Part of a small language model's weights: biases, a variant of SOAP for these matrices.
Each number is 128 + 32 x the weight over its row's rms, rounded and kept within 0 to 255. Layers, rows and columns count from 0. Numbers have three digits each. The size before them is the row's rms in percent of the matrix's.

# layer 6 attention query, 64x64, rms 0.154, rows 0-63, columns 0-63
043:143137136136159088120116172124146134117160055163122087149169122154161110190153106116116137118146165115149095145095129138194148175173079132194151128092135140129138088121062113210157134071119095
089:181127143081096103117125135140136142136103114106156110137101122177145112106161133129118130158206155102184113133098122127111057145142122100135144136121141074122087151094126015077109109072127196
085:097150137129164150070066079114095170176156167154090160077117123146126134193096091110135145127113073141083120152144145157143172150080133167072128106144162075121167171141135165152110119164160163
122:103076108132158134162170092135127105164132136130126148126114147075115144119130173183055137130099108131101138123132149127107185090138161141124098117139124131128202086177173205056166107151117062
046:158155133143144192094104057104118092042143126116142165160122129102127052073139126112099092145090103171108142129195098122128111088142141121172100136060109148117125173182126118154146123160132141
077:205128138119117137122150162139159123104104105101142101128129123156130088031152150135096151144164170082166140125114151122152094144098099057156175191156142126160122136126140055066133117107137183
161:147159128101147112104073133085110164132124112100156094095133116143166121104147121121143160129180129103134093102111120068188094176114089095085127134136116051170137192090096097104134114119157226
107:098175097123119157115082182082125173109139144122141121127139084117181175101149155168185128159193138114129107106125142068163155148128076106069124100133088104140171122148075096125162138132128207
088:134179133115088105159072096074095177136140130109134149101132106142130128071171140099108178116145102101063115121112121085143125170087129157133052175105119107200120153157092113157139205112119133
102:162077126113146118105171112152128053106122140135142122151146188119108073159064175125140075197132133169170174113136130168095115056126132083169147142132139131162097150088100074137152099133109120
079:182089126108099153113131069125176104175164178103143138118143186096171115080182138157149150143100169111112161111120128114145077135128128126184092106093108152154156100157135216108133176113163086
093:136121138108141152094117130139122069106174128163132138140080162084096102120153168124129142092149213151085116184126164070171089142135140131128162136162157106140123132175174177035146096122164151
089:102167164040128069086145071134113140130152193157101121101119104134129108163091104131113108142161103185124090126141088132095113126191141098104141097123158099130093169186114158124129072076165109
107:045128157146143088124153155119045147181104081140202173156101143095146132151149181144100122130174075173138105118156149118139102124164116119108152129149141146151118122097124124156197163131111067
090:154130118119137172116129103071149210099109134117116113110138072118123121125044137143166133108098155107201149125137080076183109123091130083147145089108118082174164077121091109147123093114154172
099:152163114117108193091141073106123143101148139120180113115091139128168135103200132138123163110189157107169084097133134167149075138081093124149100102127102054132170154090117107100065098098144166
097:088140139131152137121151087212140128120139155155147150139057151130102155163130088080089154160127114196181112124116124146113149027134143181123118097129172106117166153098149134158075122145114086
104:074125161177083080110113080116143115136123173184114118126129102115059135168123140121139125138093105132105130184128123123150113130152115141107169098073135227150144100084118186087172136126141061
108:169173131114128085162131148117165118130147113044090091150147179108149164094147101156139135115153123069140078151129114062165149159148106103148110146065137165115144101105069099156148209104129111
105:124146107084097144126100175166123171094106073123082171194115086152082189144142164036123147098141145086168136118076122161104119108156102164168116118087109140123074120127126120133073145145132142
092:079131139081168120166090138133126109096166123120112166122155136113144134144082151120100127114053133130089144105162122081136190096125139167113111065130175111034133106141080136212165106135150123
118:088129130106179136132092092129089199171141161162129144095124082110134199204097082109164114138089077149108110151120101145119154144142163137046152050132135091129144143120134171138137139150146129
092:134098115102080157119129112149129096107076128102108109099130171097155095148132115177130093160096174136120162122117157168129114074126163140131156213116059168094111064090076154151187177108113108
098:144082145136119075115100084202160114152096130135103097133104098203068185091107102101147131126078162096173127139120141160133148115120111088161193075150113182139113129115110163116133184115112094
092:121100182145161101146133116115114131114129178116136107074164151103137080090124093164161125123144097110116100128178098118023136097056129172130104146148080114131073127138150161087110104192174116
101:108141108101137144124058096157114089151148110113150078132178145124163151137053110133143122074092145151148087100082116135120168173173141112133131102138078058139103176126167217154116150132142098
108:075117125168068086143099140094116166113136099145202148139151177117171091100080140167132118121201111182144161099128156087112125115133154103068111113137162168113124107087118098079171074151141118
098:154153098096136127111157102092151119052118109109128085106154120095120112107166142159125073128162118129083051122151128085123111131127096091124033192162156111122135153172105117144165068115143181
090:138092178143143111158129167176060141165173129118122123152140101128158164085128117094109135070119126123113160083098056129163162112176160173138133108088119177099095084088167104168105081182108127
102:161151162174135149151128076125101100122107134149163145135130124145108110121101088163147073165147129189156150127214109128078124108153156146154146095126120153082114131048099165122099114226153102
096:099149110097101172157136158095108163111175182108073173090128100130173116158152159145129118112131103082094131112188145164091138113100154192066093158147195140131136080181112095108144144110156165
103:188076110063160094180183114142082155160137150115105096075134111063148152121120148183127180145107146095114102111124114149102104112097163165093145112137111058137168087144144158113118146114097074
096:098079138092093204133135148121227111093147123162092159140106139171137113171138080159104151118136168119157096103074122115134175138219128101088147142190134118129133144132163098131106107112135142
149:107148063098092130112113138143147102143111098142162126156091129169149167163164153135137110127183190106153152129067146132155090178167081108098116163099111086149081152069113102078112132088096197
073:132127191196125137148134116137109127171099182174128156099130094116083093167121110149119148222061078142097117131163125141092140082073166147103174122156153134148167087153111116087127150161141134
115:151064136132154126157172079162147138158147109122125094131138150122097131119113146134058174115090111139116129164139140142060111113133167138184086060131188118118134092190191151087113087126175086
101:114111175208141128105137098122161085131173102169071152174077151123166080080129108123094167141113104144108141154152180094082145117140128101173108109117164109207102128155181119171130107160114114
116:143131119101119143138162198142184097086132113153159110148119135163159127071154129129109128137130172097170119103075129103181116160159075034158131203115122134167130143137137069101102129109102181
118:102177126110128130088107164136079136134109163144187126116118104142185165115138123135147095159170118123124102086096129133187080145108087105069137174118122079214136169121062113123148120154139200
127:104202060114104145096088171103116124134124116148173115144123147127167127095120152191135074134183179117114126110137156118171122173151049118070106142119069090180144172119121157118163131136130154
097:096140127090166114099176100084137123104113121054172141138115160067138135090164180153080117121159150129109124106146119099204169103112107089146115125154138162179130139136133139069164055175170127
087:152145115082118099054085133181130097120130130178117070170128125104106170117109201153122124118176179116176127123111161172151143117141105104100200136089116102139125112170143163067095161107108090
106:100102091149113094149162181215166158192124141151092072104137077140132173158111090153147114171160129082140135155134071144122149096088138119160148118144107161129114077115173153193101121121106153
107:129125096113118136110159178128182068091169116154185135144100175135151164078164149128180141053144154140124093132149175119157129123108103050148076186101137153150169122151153167124145082142114141
100:134140199137134106093171085089105135111102157094110095108155156141128053116150104191187154128107170136144141123176091102058078095184123119130173152106141164135136111085102139080161102120150120
089:147140051090163087116183120158126109130113128062140142112144150140127080123177142135151131114118128125133061059139162152132162161083120134120106130159152088134142111149106125233159142075077144
095:120152142108166183115165118084152150152096115060042166140093117121133126084133138092157082135104073089130173081132130121147135111137106163106072121111150081163164136130074108116173170178101106
105:194108063128101203090183142163156096089147136110146129174154158113134061093136160135140103111163123133114139109105113178117063173123113126169105190110160130129127153137140090119084068144125150
109:159102066123110070147114177110096121116165138067142130110169098117135187076181117151133106149137097129157104119184124025131116078098146142109118127157105184152150146116151160118176161155120131
088:047126086127100154076072123128145115114130129102096118068141098122110147226085106122139140074148122153104113157120162129166133156146133198164156173129100132154124132124071182152128130157171108
096:160188186096149098137143135146167119124158166158114140148114139123105064095124124122137205108153151126114149110115154152146111183133135117103159166079156184165175181195161085127147160190108143
092:100127134153151119147105134134174136118128114145069112086111174075112141204157098124211177102155119106089108153146145107130074107088157165093081131139146096167114147161088161163114079148193132
091:118148135120180099136096058130119112133136170107124128109148146107149097139136144158148095089118137157113134127111060174092111122085112083180125161188162144070175145131150116142101011152132097
098:147143146102133125108119112133157158171128154156136133165154129117081121135147097067156161120138080146130122151134132193062207122076166136097133023145124167105121127170189169156111113128120095
097:124182155122151112137100148125085137099090102142218116148140157091115130134132081105170130108048104169166150102161140124140107081106152139148162135143081174078088113057072147164116130165130150
088:162136163106187124184113141177090121130118153124148054125126080123126130029172113160117110078098159084135136116139115126096137134123125127158092131087101109139108105160129139063138143156039156
097:121140152137182087122171191170145086130138080175163170119151155127155136155143135089120081132149155136170132140099148124047109125158093097166134126109083085161096111198146078140086070134146128
099:088100057133138144161127129063098128134147143090090142114151164097135057091095165211106126114115080111098094142134172092151159137160144153064164081090120145088124144142132138173118170131112098
089:127141139135124117183136126106174108097114209165168107145118145107143144075149132121164063141200128136109101151110081078101124127162143115125092165102104088156155138117129091057053145091096160
112:115133089081124136137082093152136138136150099147100127073120107070160073083115135165144066139151108126111134147117214111138191146101157094123095102093170104147172119171150175089174120168087147
089:101123133076070119149149134143125080153137172074138111110110090118141145127159118127121125129120104164053159125069127102123130075123160191120181150116155166127096092215100136118213137153106129
105:160113194132133177112109081135081149229153176131157148131135141080132085093092120169108102129128077157097118139150145119152108159117132109065114110150177133160166107114132139042140100158127133
107:126162148128167102160148176102097138126118133115124125128176142151193115112092214135106158120150090115179111113136154131147082193162160119095158169084142137078115080174126105148215141137092135
078:148162095116118165163122129124144122142176126203084130076157120101169175192141103168121150061148173153089122136095142108155171159098115133110113140119115060093170112115117186130083118071105148
# layer 6 attention key, 32x64, rms 0.16, rows 0-31, columns 0-63
064:102121131144114145152126124120169154143158159182184077112161180130078176143112100083175166152113086153155138132131097155088127166134130145117095129169195104113172113156100088157055083077103102
149:094151165112058122115112160111174084138139121139134166156071122162149058111167075118115204140193105146102146065110135100123126117166109121128130170182118170124118201110142100120098121131152139
183:122148182105048139119139144097152130159098107175157136185101132171118098117151105150107170183200173130160108081107096115095107134163078096130125162185116112120108137108144080105062115090147131
157:111182140083066105067129131131089122144150142174130135208061086158183099131129141160110149175165147095130139054120104133134146111133093088105141162152115161156181150103119133097115150167138164
078:050162135137163190152122159101118168125106187144170177139158109194143118113166154136083181126083089159100127100078159107144119113133113123123120154169109106107172116121074115195134119175126152
099:145189126133130147135086114129055133157116134117080096161127102156118137138126161119169085119156125122172143168156118177109129108193104208119196101093117138110091135075120190112140192154092124
110:115156098070084111097140147156137161142149103181153079178095115168172108179112109135129169185165161081165160081095121112098150134135107099073126106124095144167206090118151104132103141113084128
101:139144228130113136067153121092120152167138156166106154185123145181138123131138146145136117143153160085113087098124055135142155174167078069148099136145151116146112108130081117115096141088188167
086:147161144123108145129112104130126145135129096136152150147063139171119141184188145151103127183120136120076132056078109179153067115085180137076107128137119115161163159131125091150029143117114127
085:092110136145172041086150134198142097129154159090162114042136132134172150118087087113114188076106155163120119148139117117119164091141161092161108173100152132112114154096091144132155086160146132
091:154143133145168110095127162104065151100135112135063104107095128108143180125028213059127175108127164167126103144149140103152081083146146124080140070143132123127135126158114149130125160135142147
087:190139131112058164147134113131163069178156130144023105087136103103135157097132110150122148151091136127088112106070169055121124128089103149095109147128111156157116103169115151116160179137136111
093:157126097167066121140196206140087125152104120102143138118162217138077173160085126201126094119110106146185115162112096118139128091116132129164143075096139121145143102113153088087136126144131107
084:126114124110124164149099107087156147167122198129138083091102131124127087210134182175122102130099089095081173124137153121141084117159112100174077126117127078204174129123139132095149079091131154
080:128120118081087091116126165102135039082123145118128114169115137113099108128218142107143160164152060145053164117124126120117082179100103111138132176084109079151164125150160096130097128117154117
094:134110147089101159157184180119143112098159102139106174129094100059117174190132165156134166092070118139156199169109127101168117128091114143152109160115062135130137090180095102145098127100094120
086:122194124162150137097146054054174102131110147145144144127117194138138081067103087182149134107135147106088145105130200141144102108112104143077141108136087124119147075114111127084103068130143133
097:117150181146135171110116133102153149175148099135109167133162151180147125086136089103140098169128139147153137119221107155139154139150126067107038066121115105126088132135155145147146216121127143
082:087131135169112070160102146119103125138136137099126140108123097136118116115111177090059104191109114134171157093117061067107079132135121118152126156175109146141135151107125098063189124192195108
102:164199103190097201113091153123140129153130091139101112109099112166106089109162136091205155154158119097101194131115099114116152165153075156169113119124116125127154138096108128132139193094079158
092:105164190115098185128100184153123103146167145118149118111115147176119112196156100138089127116195188103144132122109113132134110169115103171080137067131158134163142172137112046132092095102143093
103:136116097118115131139147097182088164141126146156080127142119168171084123177111100132114106120174161154124110188120136115062156135160115167136118085136078071127109078090182122062058124124145079
096:123208104116173140159106162078193102140135127090165113109183092145153078097111089144159137130120167118130094109136106090111199079128116098107124095171131155088144186151145111154112092122179165
083:126156065153140144147101159103145145141171139138097149127154145143178047066094131153119152176090114102089128152175181153126109087123150125176132227136141132129175132135184123094173134128142133
085:133076139082121127113185123125102111094155155128105096131151164126190127124111154157077082120113154127122134139079078096139105165166135139113171116108120088029128163083128128146068208102153124
087:125119200096122113142126124114084064176065136163147148148131169094120056149173140158163131115126134139160096103160098145068145095158102109145058155193124124107130076110171111102091107131120105
089:127143124121103160116214140138147100178116144144106155147091147093111129149142169131072126165139132095091112111108133153130125102108113150146075107104197043114088212180108188103145097111137128
096:061097179131113108174138121168155124145158138159117143124090158107115172114137124154143149113135090152075141136107121089131069125086135102106114137153212137100102147104160119023051114122107139
077:070114111136147165177096129100114145125149139110137156154108129115116076107135128121115124135197110167150091110112166088122160088124078103101118144165092118158153168074087036137213138121076151
093:104104082170093132095113147092149100136194192210176145102112150146137127121219109162115135168171166128155102122132125128099153084179132126094128123093114063107117107106106101121076122142110137
107:096099138116109067149125101112118111133174132109165144167128177088163128158136146170103074116124154141114145111091112131145144145134106070139158096168179190148089143110193085115087067047156108
093:091126189152139115142141094165101123118145118174211070152113116118125153184085123101087118164089123169082126110109085107078138144172119140076090074129142122142153068155133077108108123119075107
# layer 6 attention value, 32x64, rms 0.125, rows 0-31, columns 0-63
094:102131095078146154113123183121169137111204106129138053136111139141125181163120141087149111165145159115128193146160157166155112113089142141128110076098121107154116158121050108090086173083091153
111:166108082094138130107100095120144107127143082139184120127172165148109073107186066128098089123202200107177088119202131122121169118150163097120143094125109130131137127136137180142111091122081118
091:121124135152161057105120170136135120076195134090095126118155128145140069075140085090137126146130129155172146129149197134151178181130114144148177176103092138107108106195129094162086175148138158
102:126125059158173087180122102121152126125160149104133140078144149139151076161076031128113099180164130135152133115092103060141101141108119092163127124084141125149141171159125172191120149117090115
097:075118163159127101128127092172179058177156155123150083135120178127107133189076170080070125126150155142100097124132148089154079145164128115122096138131185156128118173192113152105106163102146114
097:220157174121075204145092120175166117149134113100162181126165126111140108124142066133160103092106135115156100122083138157134129120097126081076142100140169081140163146111116098164110098169098154
106:093120118113106105127141133124089159132160085112137144154124144146165152131156118157092114114115082113073097147158085198114180238155113141126154118102170100099098141131143162157122107026145125
105:109113154148137139122114063123152058139110135142174086145158145136126134189196150110044107141153119122147129086104128144083099183181143106118073156064111130153096096115114186119145151124088144
113:139141114196118143144166148130081150105107082167136100199137173111164112181110192132136166099073112117108124138072053136073199145085151122127135114112144104102145116076136135164146146114116116
088:092024075137062110123108097134181134134170125153082117111159086102168073133159116136154136157187144102098142148088167161147147161081145108121087110087120119117181109168158125100149123136119124
084:136099159146095095085108090169143129144174102123076140107165090100124155179084162119113068120115088133121185120129103137096128154133125079170032206157124122137131150136160133120073149120169146
086:145128147179125116109159161061148071167192102192120183123104112157170153141075122074121148106125091139103137106084136132178136092114152068116146093110134148111157142108188131160104113086091091
092:128097152161073137106141132135160097096149174127178079115106097134141103141114146164098144082130067125129106114126101164214099089133151143149096153108061153117195154049092161169148146121130133
090:142113142115118106121113109130124154119163131165134113084126110139093133138103178149079191117116208147103138128094119061196153174192129118117167136182080094090073126142149165104192159145134155
096:096073126154149106120150134164088109122134132121136079092071158141149199128150138150089114171126130128111211081187093179122152140136139155088131154166139121109098155109192093116132187096073140
101:143201116202133132146096117042141160137055109149114123116104139101129142131105169131141104087094164081163126129142121165123128126131118201090121151141149164160186121117085176071111108149093146
089:115114160122149028128078172125073153131107122153153131061130159168143126113099137094165096113151106128152134098193194126107148108151163132074146122146153064152091117131176158138110151128100175
098:122128191096102120147153116111132075160127162137119123130136134086144102153105128121105085123149185181092130132074126113112117134084100210120094177143182124147133089093143056099041169123149129
085:202105175122070127128156135133180131147122124126062084105133098134103126085141087148126102143104175116087124153053138089160117171072118105140091118103104152129107105154117132158134228164127121
100:180093032084143174079119098138137175137110148102158073128108099225076074115109148154107106145135104149109119105122132138149108199178160127162146097135171126139134145160144135127129132123135123
097:106078098096141146062110168165142090134107079135119177114102101115110153150138156195133166127131079087120094095172088105182148091171146169147056107101165094099111102107104145125108161107171110
100:131138135098084116138128135200146164131149190144128148132175069174090131117201171138147113106162100146042109133132157077151141121133117123139160074144107087164132065195140161128134132112136108
103:086171153075129129134138105195145125109046144084159113111129139193080110138094131121115130149124151110143082076143174114109132155128137129119147191169077078133044116099133167113085152133115126
113:116142130129111140183089182095106106152138113109078109126125125150077078099137135144101094161163144064093145137179133151148101169109139170149119180113136208104100156211150117090069157132124108
114:152151130120093093165082136125117166131130084088157146124096125121159102112118185108109097151125137185202130067108111174066106185153114185083114120167160158127111086112134073123111177146151082
118:148134092129103125122121043145139179178180175083159161098129165160126137121113087117179068135127068177162143104134120121195146121178132099146134094126159120152159137105155120136053086132142116
100:201178151101158169163172089160173114151163179114110105093164127110129131152096187097128138119131166168154118136081093116152133075168125087118108091126104168112115111187148049107104137163117127
091:092148124134114231100158130099114129126155120136148059075133073112143126109156125131081205151187096125114140146221105127114146119092129176138120145107169116102144125120143109109154177146155151
113:120117148135126160144131101148100153090156117134085126108127157143143125101185136153053133128183161109158118145104142094158132155154139111119072158098105155066129087239084111151099130127049116
108:065083178140127111142122101116146139150158174093064122125178089134130134104157151151079107095180146079145093184145171121164179090131151095118135087127099196075148149177106108118161148138137110
105:188141175159147086162120137102127114074098137125098108099155140173129083132158123128192073111136157114144111135123193120081067126122125099156175138209109171155122079170091161136104108167126141
102:114175159201160183133117136092076185140162140143131165149131136125141083082115122057112173132131096141095118157148080171119121070145123103119153176129120073139084111110113127066124175082115148
# layer 6 attention output (transposed), 64x64, rms 0.124, rows 0-63, columns 0-63
091:122136163118120166226130174113121124151183139126121141080109089138099123165151108151159190132071109141121115102136152062175162143167177147158093126108121111112157108198138137116123120130047141
092:120108139120165120123064152115093180093128074135142127120127061096132156171111070124162182120095131161207159075149112137096077115130101104153174124116090114094108116121118108187173130180103144
090:160131165197216160130167139135129126128137137150130128127118085133176177095151120104141152132095077124140154105140134093135125121053147120153162097160103113188119067161132131124169137179151045
097:179088111096080109137090155131200110106119089111177123133101094173083173127172136108116220145172121126173131086071187087112095139152134098146106119157112136118124119185146145151119138104155137
102:126145105041147127150059097111154136116161104148098096163137107170172137103140138133131124103150132112095084127081175106183179155134135135104113118086091118078109129208120176175122137157065140
081:088168078126117135096122101158124113107122168042034155142142126126106123073071143100135076126122124106112143097124105142102120138127120152101106074060178148051112111124100081111147135102134134
091:139169141175090119125160141156099088109114126086110131096149158164146053145131127128113082072136155109162125157115189151081106138119192151175154145080137090157108141094109046147104097103184135
095:129154090127166132105153082142183070170136146139166152168128151128163152104146187121118141114140126118085070145058124136198164158210110126105124091130141112079157151187144136148138148145155176
127:142128147135154123120219133127126096143125133081193195161160168163171132154173146114117114146160124149178120121107145142115091133202103104207162114131152114102083157113160069118148106092151146
083:140167118143156177162124130165075160187069196176110143152114145138152109138145157169126147145109158123108159148180132086169136123150159193124146175160114154131171098093156213149110146162134148
098:093095087114138133143106102124122063152127148090129167142103158087120078140158160157181123109126129156031088134103139103117128125082172132098084097163144135115114154191140216160171122144128101
080:151110097131110168155099174145050140117155141126086059123117116126113112115115119123132054114164148095079091144126079184072097146161117114095130168085073125162104113130151087124095064147089120
114:179096124130105158140139109139186101119102106126081112115131086184132121126150108132173152121037178047112096152094169123128132153086119079141154142145097109120073088177121128146109168093114180
109:136218157140203181125154107065106132093065140096137101150119113124116105094153126114151142118088141101134104086132104161125166117125079154147122130058124068123168106171090169177127102118106118
083:130146117124096171104140136064177147114159166106090137079166142104127054124166125094159125106140109135074157123125126149113098162096116187151041191104164108114139185194112127146114118107134111
105:065102161103116126108155127121085126172150111181119171138059140164122114156127144134055125150131120085109157064091153116101084140130114103107174093147185066112124121133148097081109098092167076
092:063145119161081104114114126104154154139108164111196135114162136153096188132152130102068087110173115141075060080154123120149123089073109177186139134133129192094145180123151143117119133148103130
091:074109107087194099085121122182099096122148107119102123155098104120197105123147156059109081082129182128120145124119154146130124173171116067098122100106113137044087132160097143139157103107116149
092:113161186117178141130183129119151115108135109159096146134075108118119124057106121086196162102108113142128121146092080155146121124170118111146141110035136152120182107206176107178128121130101136
104:127197092117107120200117158120146147105108140114135122120155123115135149138075149165170118054111160093152152145157135154122163158087128188194133169097066143162131089106116166158181162179118104
094:131160133141110154140092196163145191074146141149091072098154131102110113072144102162175140160177113168101127148179158071155148168091175130108142155188113169161128166124146163122132114162163121
111:127152096135100097135064142160133144117086112106112084100111109165073195153119079096090143055095087149141099152069072153141129117146158175151083110109091140127115146089092128151070161144113099
089:139160068112155166182151149140152093133111140112114149120151132098141120146171120150168142091069094152123141162112149096159179135210159113133112150054132179134231146148133127152133087145154144
094:081137151154071132153132126124061125143109144154098152073086101095116093160142119129125130199122088134100168129139091098100096105081147191056131150152165078129088101097173071093107122136101137
115:159099165177139204125192123085156140083151126150154149161175171112112103071135128175136102153184174139140123168194131154089108139109094051128141150159158104127115167166132100111111123121151136
119:188165062118104133115090116163114095118091103092127075127136151136133144166165095126157105127143122112134107146122201139119068131073168158109113165152074106191092130094074150181159142145137182
101:077134083113153149076064127103146124122166137123139128181140159176140119174116131121155101068116114128117130088130157131154162159143121116122125107122127159027074148092092149192199147144162163
087:095065115132085089196076119084125139140146123128150145162084098088132141144084131146110173096132136139149107134132154065135065141066131091074115109147140131165189057119141145090152134151087117
075:169094145090148115116147103148150110137157087102071127126142157162179115095076134084150117162095157087162150157099129167104103160122094122132139092118144147173073105059094082079140161057135180
080:146127122138097090127128150191129142134101104179143093133088090175142205159122081099138164166202117137183180163138114172125051137142178131108138161103124109157127140127177112167099160118147157
105:058085169115140105103138115132117126134113130137096140162081132107169124135067115106122137098104120166143164192125063156129207093216160116141120098111134153054143130101140155155102114122129079
089:153122081052134123109129112219088109155127139142147149143105145105151129122156178159139153140158091170140133122072147148123054143183192075122112083136147137092104171157170148174149124120142152
097:152103129138185134123102110141179094079128061130218106100124136054172135105146138101148103163158116155158158090132128079116069074082128105135123104113113151102156124101119114149142120127209153
116:138138050129107112129105128145098066156101145076176129141147203115155091148078176151098063121149140113124134184142138109125151104125108141128129146150109166144062131030140182138142126112129137
099:069124130044055111131121104145074147127103136112184153111149161079120121168135197143096128107208123140137130140083161129123099147187147143081116141091150137134133184076121146121108121128162105
095:127188095110133081098123123109092107138147094078088128096130120112203101181108128131175104120143135101101124104145140128111090171078140141119186183070147079191156161127084133144187127151085117
091:070085150125055098084157083168156083108120097117108140126117115184086146144176127120127154200127154150138104092099131166090107122099123137142101109178191170129120157126177123146129117077141190
097:142169164140135169183084177137161135144099149157122109116141154126173063162097064149175172103112148156141178196117124163098112142121166158116141163067123137162091139081075127127127138172161150
096:180069092141094079142147169209176126121154139137132096127120098144167189113141150132065111156199148133162104145104131061151104109134133092151134179172133157156112133118189170106130124136131116
104:145105133134099127134099156130078129103163108063120151163100135160132119169116137150155123127146142103124130108209223121116134094087111104162117142168114171135069105106157172190211132163149119
098:155140098110138137141125133113157119109087102145105105149108109164097116018105131136122131082128178111133113165117069209093161138158107117127078171078096151145184064144128128119081112088142152
107:159064137073101098169094166160148089141188102127152116123103141176119108126128138107171165099137128113146121119099164125116106180187165027101152114101108152112074129168154095095117130103109173
100:180131129098099139090127136161143141138113133168157092130176131212103170147099116144046134115128129069176117091096111163094133147150130090104223151095097127083126103124131087087113114088124132
107:110159122073169050079139071096125111128120117157119152120147157108181102089081195086125111113170067125130176161085143115132107146124131120116090104066137142086124109169152113144158173079146147
094:139127118120155130127109112103109153125150181152087161073103085062078155094059151115118137113149119155085117106174107116152175098139124193077102171089108170133212128116152163117139122169160113
090:116069085125059060101091132169139126187110099140094139133073111109061131135122103134110107124173101148102171165150139062182107122128161131134116080159103113156134095092135135071141169096148139
101:114115054112119079194149107141087107149159075125156148151125122090126117147160161184085114118137158131125054105164171060177159116138139094087111138167107112133154097144177148097171133141094164
102:103138163187158155114123108102152108075120137103084156137160100124141122106093109113149094149043121136150162163179117128167218094151124143118123136097153195095138106128086174167161162159080145
108:075103094092126133149090149114046101063133103173108148089083133108135105141127114134168115101116079176145188168136115063121113110150143175074079152180109149097127142077115169130111150128143111
116:127124156163074187138109158052189130158111178176169126105117158135098099116143084125117171160093092149072080093102091083118105122127121103125152146160140130115180138146137123115064090104117073
087:152138135103133138078127097168111070171139169132099125136127166166201104218159158112124132163115162091126116088098155117123105143151161097078183097169106079118095149127073130106103178121141166
104:165091106169122192096141084112103073096099074103091154183116131136136103196186103126117129169122113121166111102118187143104083120152136091130132098171177090146093133137118104175116104074154159
104:181083059175132103150154120138142082187105169118137154143114070138099176125139122132118128168087181080137107135149089180159110113123112093120104156190100120114164067131119155148151188127141174
082:097153156200155175090166148154159122158122166206110119187135147154111122150196123071152123166156186142120116120156138135127085160185123064106143092142120125083142097124157126111137127097118177
118:078112130142068103107097082094118133124080132109148129156143152167091143158143119145097129138119104156116075114158097120126153095127115214137096101204114137165092176115085185209138159156143102
094:122084164115074082102104142121153157184147128138149137132111126184133113192121121121077219177172137133101129087100164168099084162108114125128132134198173121140118159154172132175139129094171116
097:075142184142083164104098135067105109138088165149143153115154172137089083155177113137119167129099088155094166069132201122085111101103142160149127091161171171100091165125088128138147099128146091
088:061156173137133139133105131092122075065156144103128141065156124104144100131111129136162130112073147126135165091149102120104156126108155119122204138039150140036135150146096112112114128151074108
116:144152158112157100121175102132105115195098132101118138112093137088116090097140154158102191177090125151134200131079127155142068104131160108109142036109146086157167099182115098103123103110112157
084:158131162193108144134204107104118149178109127150090140116149123075088109082130145146087075139170173112060099114145115102141102080165088131138118156133104072131107093130149097042102147126144143
126:082068099114104100126108125149094108178127087131151157171055122130108135184147164167113156160197119174141158107134125087140089100165156114060146082170158113097131148166175125140167116153152131
128:125064164049116104131093113160111133169130144121120147106099132142100131124104136154081212104072100066122158086065170071172166091145136123131142077138105133112110116122139112065117134125097142
107:095178097127124121090102132126088149103141146127126107106165133111082163182141130096107088074122103136120141039144164154079060157054125190084177159106118132104114148121083100127166144153136119
121:109120164198137101151186132093090163112137110171142130112144111049122126095066127116091076168157126145140146170190095118117149078115116146144139137144144100200160079115133085081114135138143078
# layer 6 MLP up, 256x64, rms 0.158, rows 0-10, columns 0-63
126:079094162180170223118133119165143152136056124141111094118117091122123177115159102109102140097157083122158173114107097169126154180108155116084152086168114162145139169102170114119124117113065124
108:170100101181113123166107121097125137099125159124159185201180123150102121121174112117182136103070090141121036162157130071153115097124145113144084147105074147112157105176117163084124117125125135
104:131136102085134145121142065100163108099138131068104110120157128112139128130152108167115087057107174128076085129087180171149202141130143111125097087118106084110159196177132157151166081144154146
103:137080135151069085109086180143137082162115109127058087049156095171069144117126151141166139120142186105166133131098138123173086140115144177109119084113122139179116167173157142124142112119090113
102:112141092109103100110178130118122072071130133115104132153124205089091144160112150138139078068155158145130148162115154176121129124124135088156121135153137183193165116103116107059134055178168122
096:097098146176144116122109109110134106093100147089124164122142129102143135064133076133173145112142109119130000154179157098101152158138163145129170143180152124100149100132115106157078092159116098
095:063081155133150132149104087148126137114109079130163186125148187126175113086128077113153143129140118175095171117186160136102084160043138124129155107103099174175131087107135151116146173163099119
108:131142104139157159113121109108140160132098138112134137125133112093069080096115166151206128159026160123176125144136094150096092095094187151116153176145117143138119051157130089096119162105174107
094:156144119158110159154128117119165092116154147146126083118079186091110152133080151075131162157158153094087091102156082101140131112144188126105151168096109071160154125164061110108082104125099049
087:115120085149145085123150109136158129127109066120137141080112093158165168073109168098151171107167204104185089136097157132074134165070118099156124128143119188128087130080079118097159111121160099
123:096128104134130122132160120158207147122142146143081121140164207097120120113158155148099151155137072158115113183111172176106121104086105135090114123075173124103112164181145076114112155045155145
# layer 6 MLP down (transposed), 256x64, rms 0.147, rows 0-10, columns 0-63
113:162120113100110190177162094135108099098098152070110128204122114113068161117144185122154115107130123081127183149134084089093151123085109131160170166136144184156125155104102170132127115141066089
105:159136152135146139165150146119117178070136162101075098118139092168122117182125168171075095180116149095156096200164077158174131156118136126147067156157127167128094147099144115159157160103128186
100:149155182117083134131133144155089170112116108142128129096052114114135150164123129079149161152121090168196206168167181076123103153106164125134149118097109162196142101146123109109067103135142101
106:098137190141117159172071133097169137124159173158131169099127131114170137168143083165165119138153149134127110115164188092148158115146139118063127139108175121135179105174090167220160140150120090
100:169127157121173165193146154152121132108097162156155121176181108176157114090103136087089095134133158163135115169128080113160179225117145166172170139099138122145078106130138145161165139136161154
094:092134108153127143143089132134123139117122078120123111139114089090080103112049117073101090131103140158170149162156116073142118138134130019207076054130107129110122172117126130138120144100136126
091:074113154060123122158091127121160074089123159063132083142136139137154083155095118089120106075104151115074123127144208115132102082122145112070121135120148196100092153139124097127142078137091161
109:166108213116098148201120173176114196114177118117095069175137137134145139171164082099095144110159125083149146098129106144107133150152077132128103110135093128113121113091119156174104116156112191
099:155129092126086097117144136106123091133101074118180123161190166149103108088183116171129091174106147154158137110143152133110090111119155080113085120139107188120154109069176121061158096062152100
079:167166120079172138105137127139156203131127107162122129147120158126104124110093163125094105172106156079081144142130139151106163099121101115096082090242150152092167105101113172168110163165156115
124:125116101136106126115153121150125129135167085116057088098120128143117191130125145097107102127163092125068198163182128086178124103098128113201159153095104170145118075189155133092168090097129149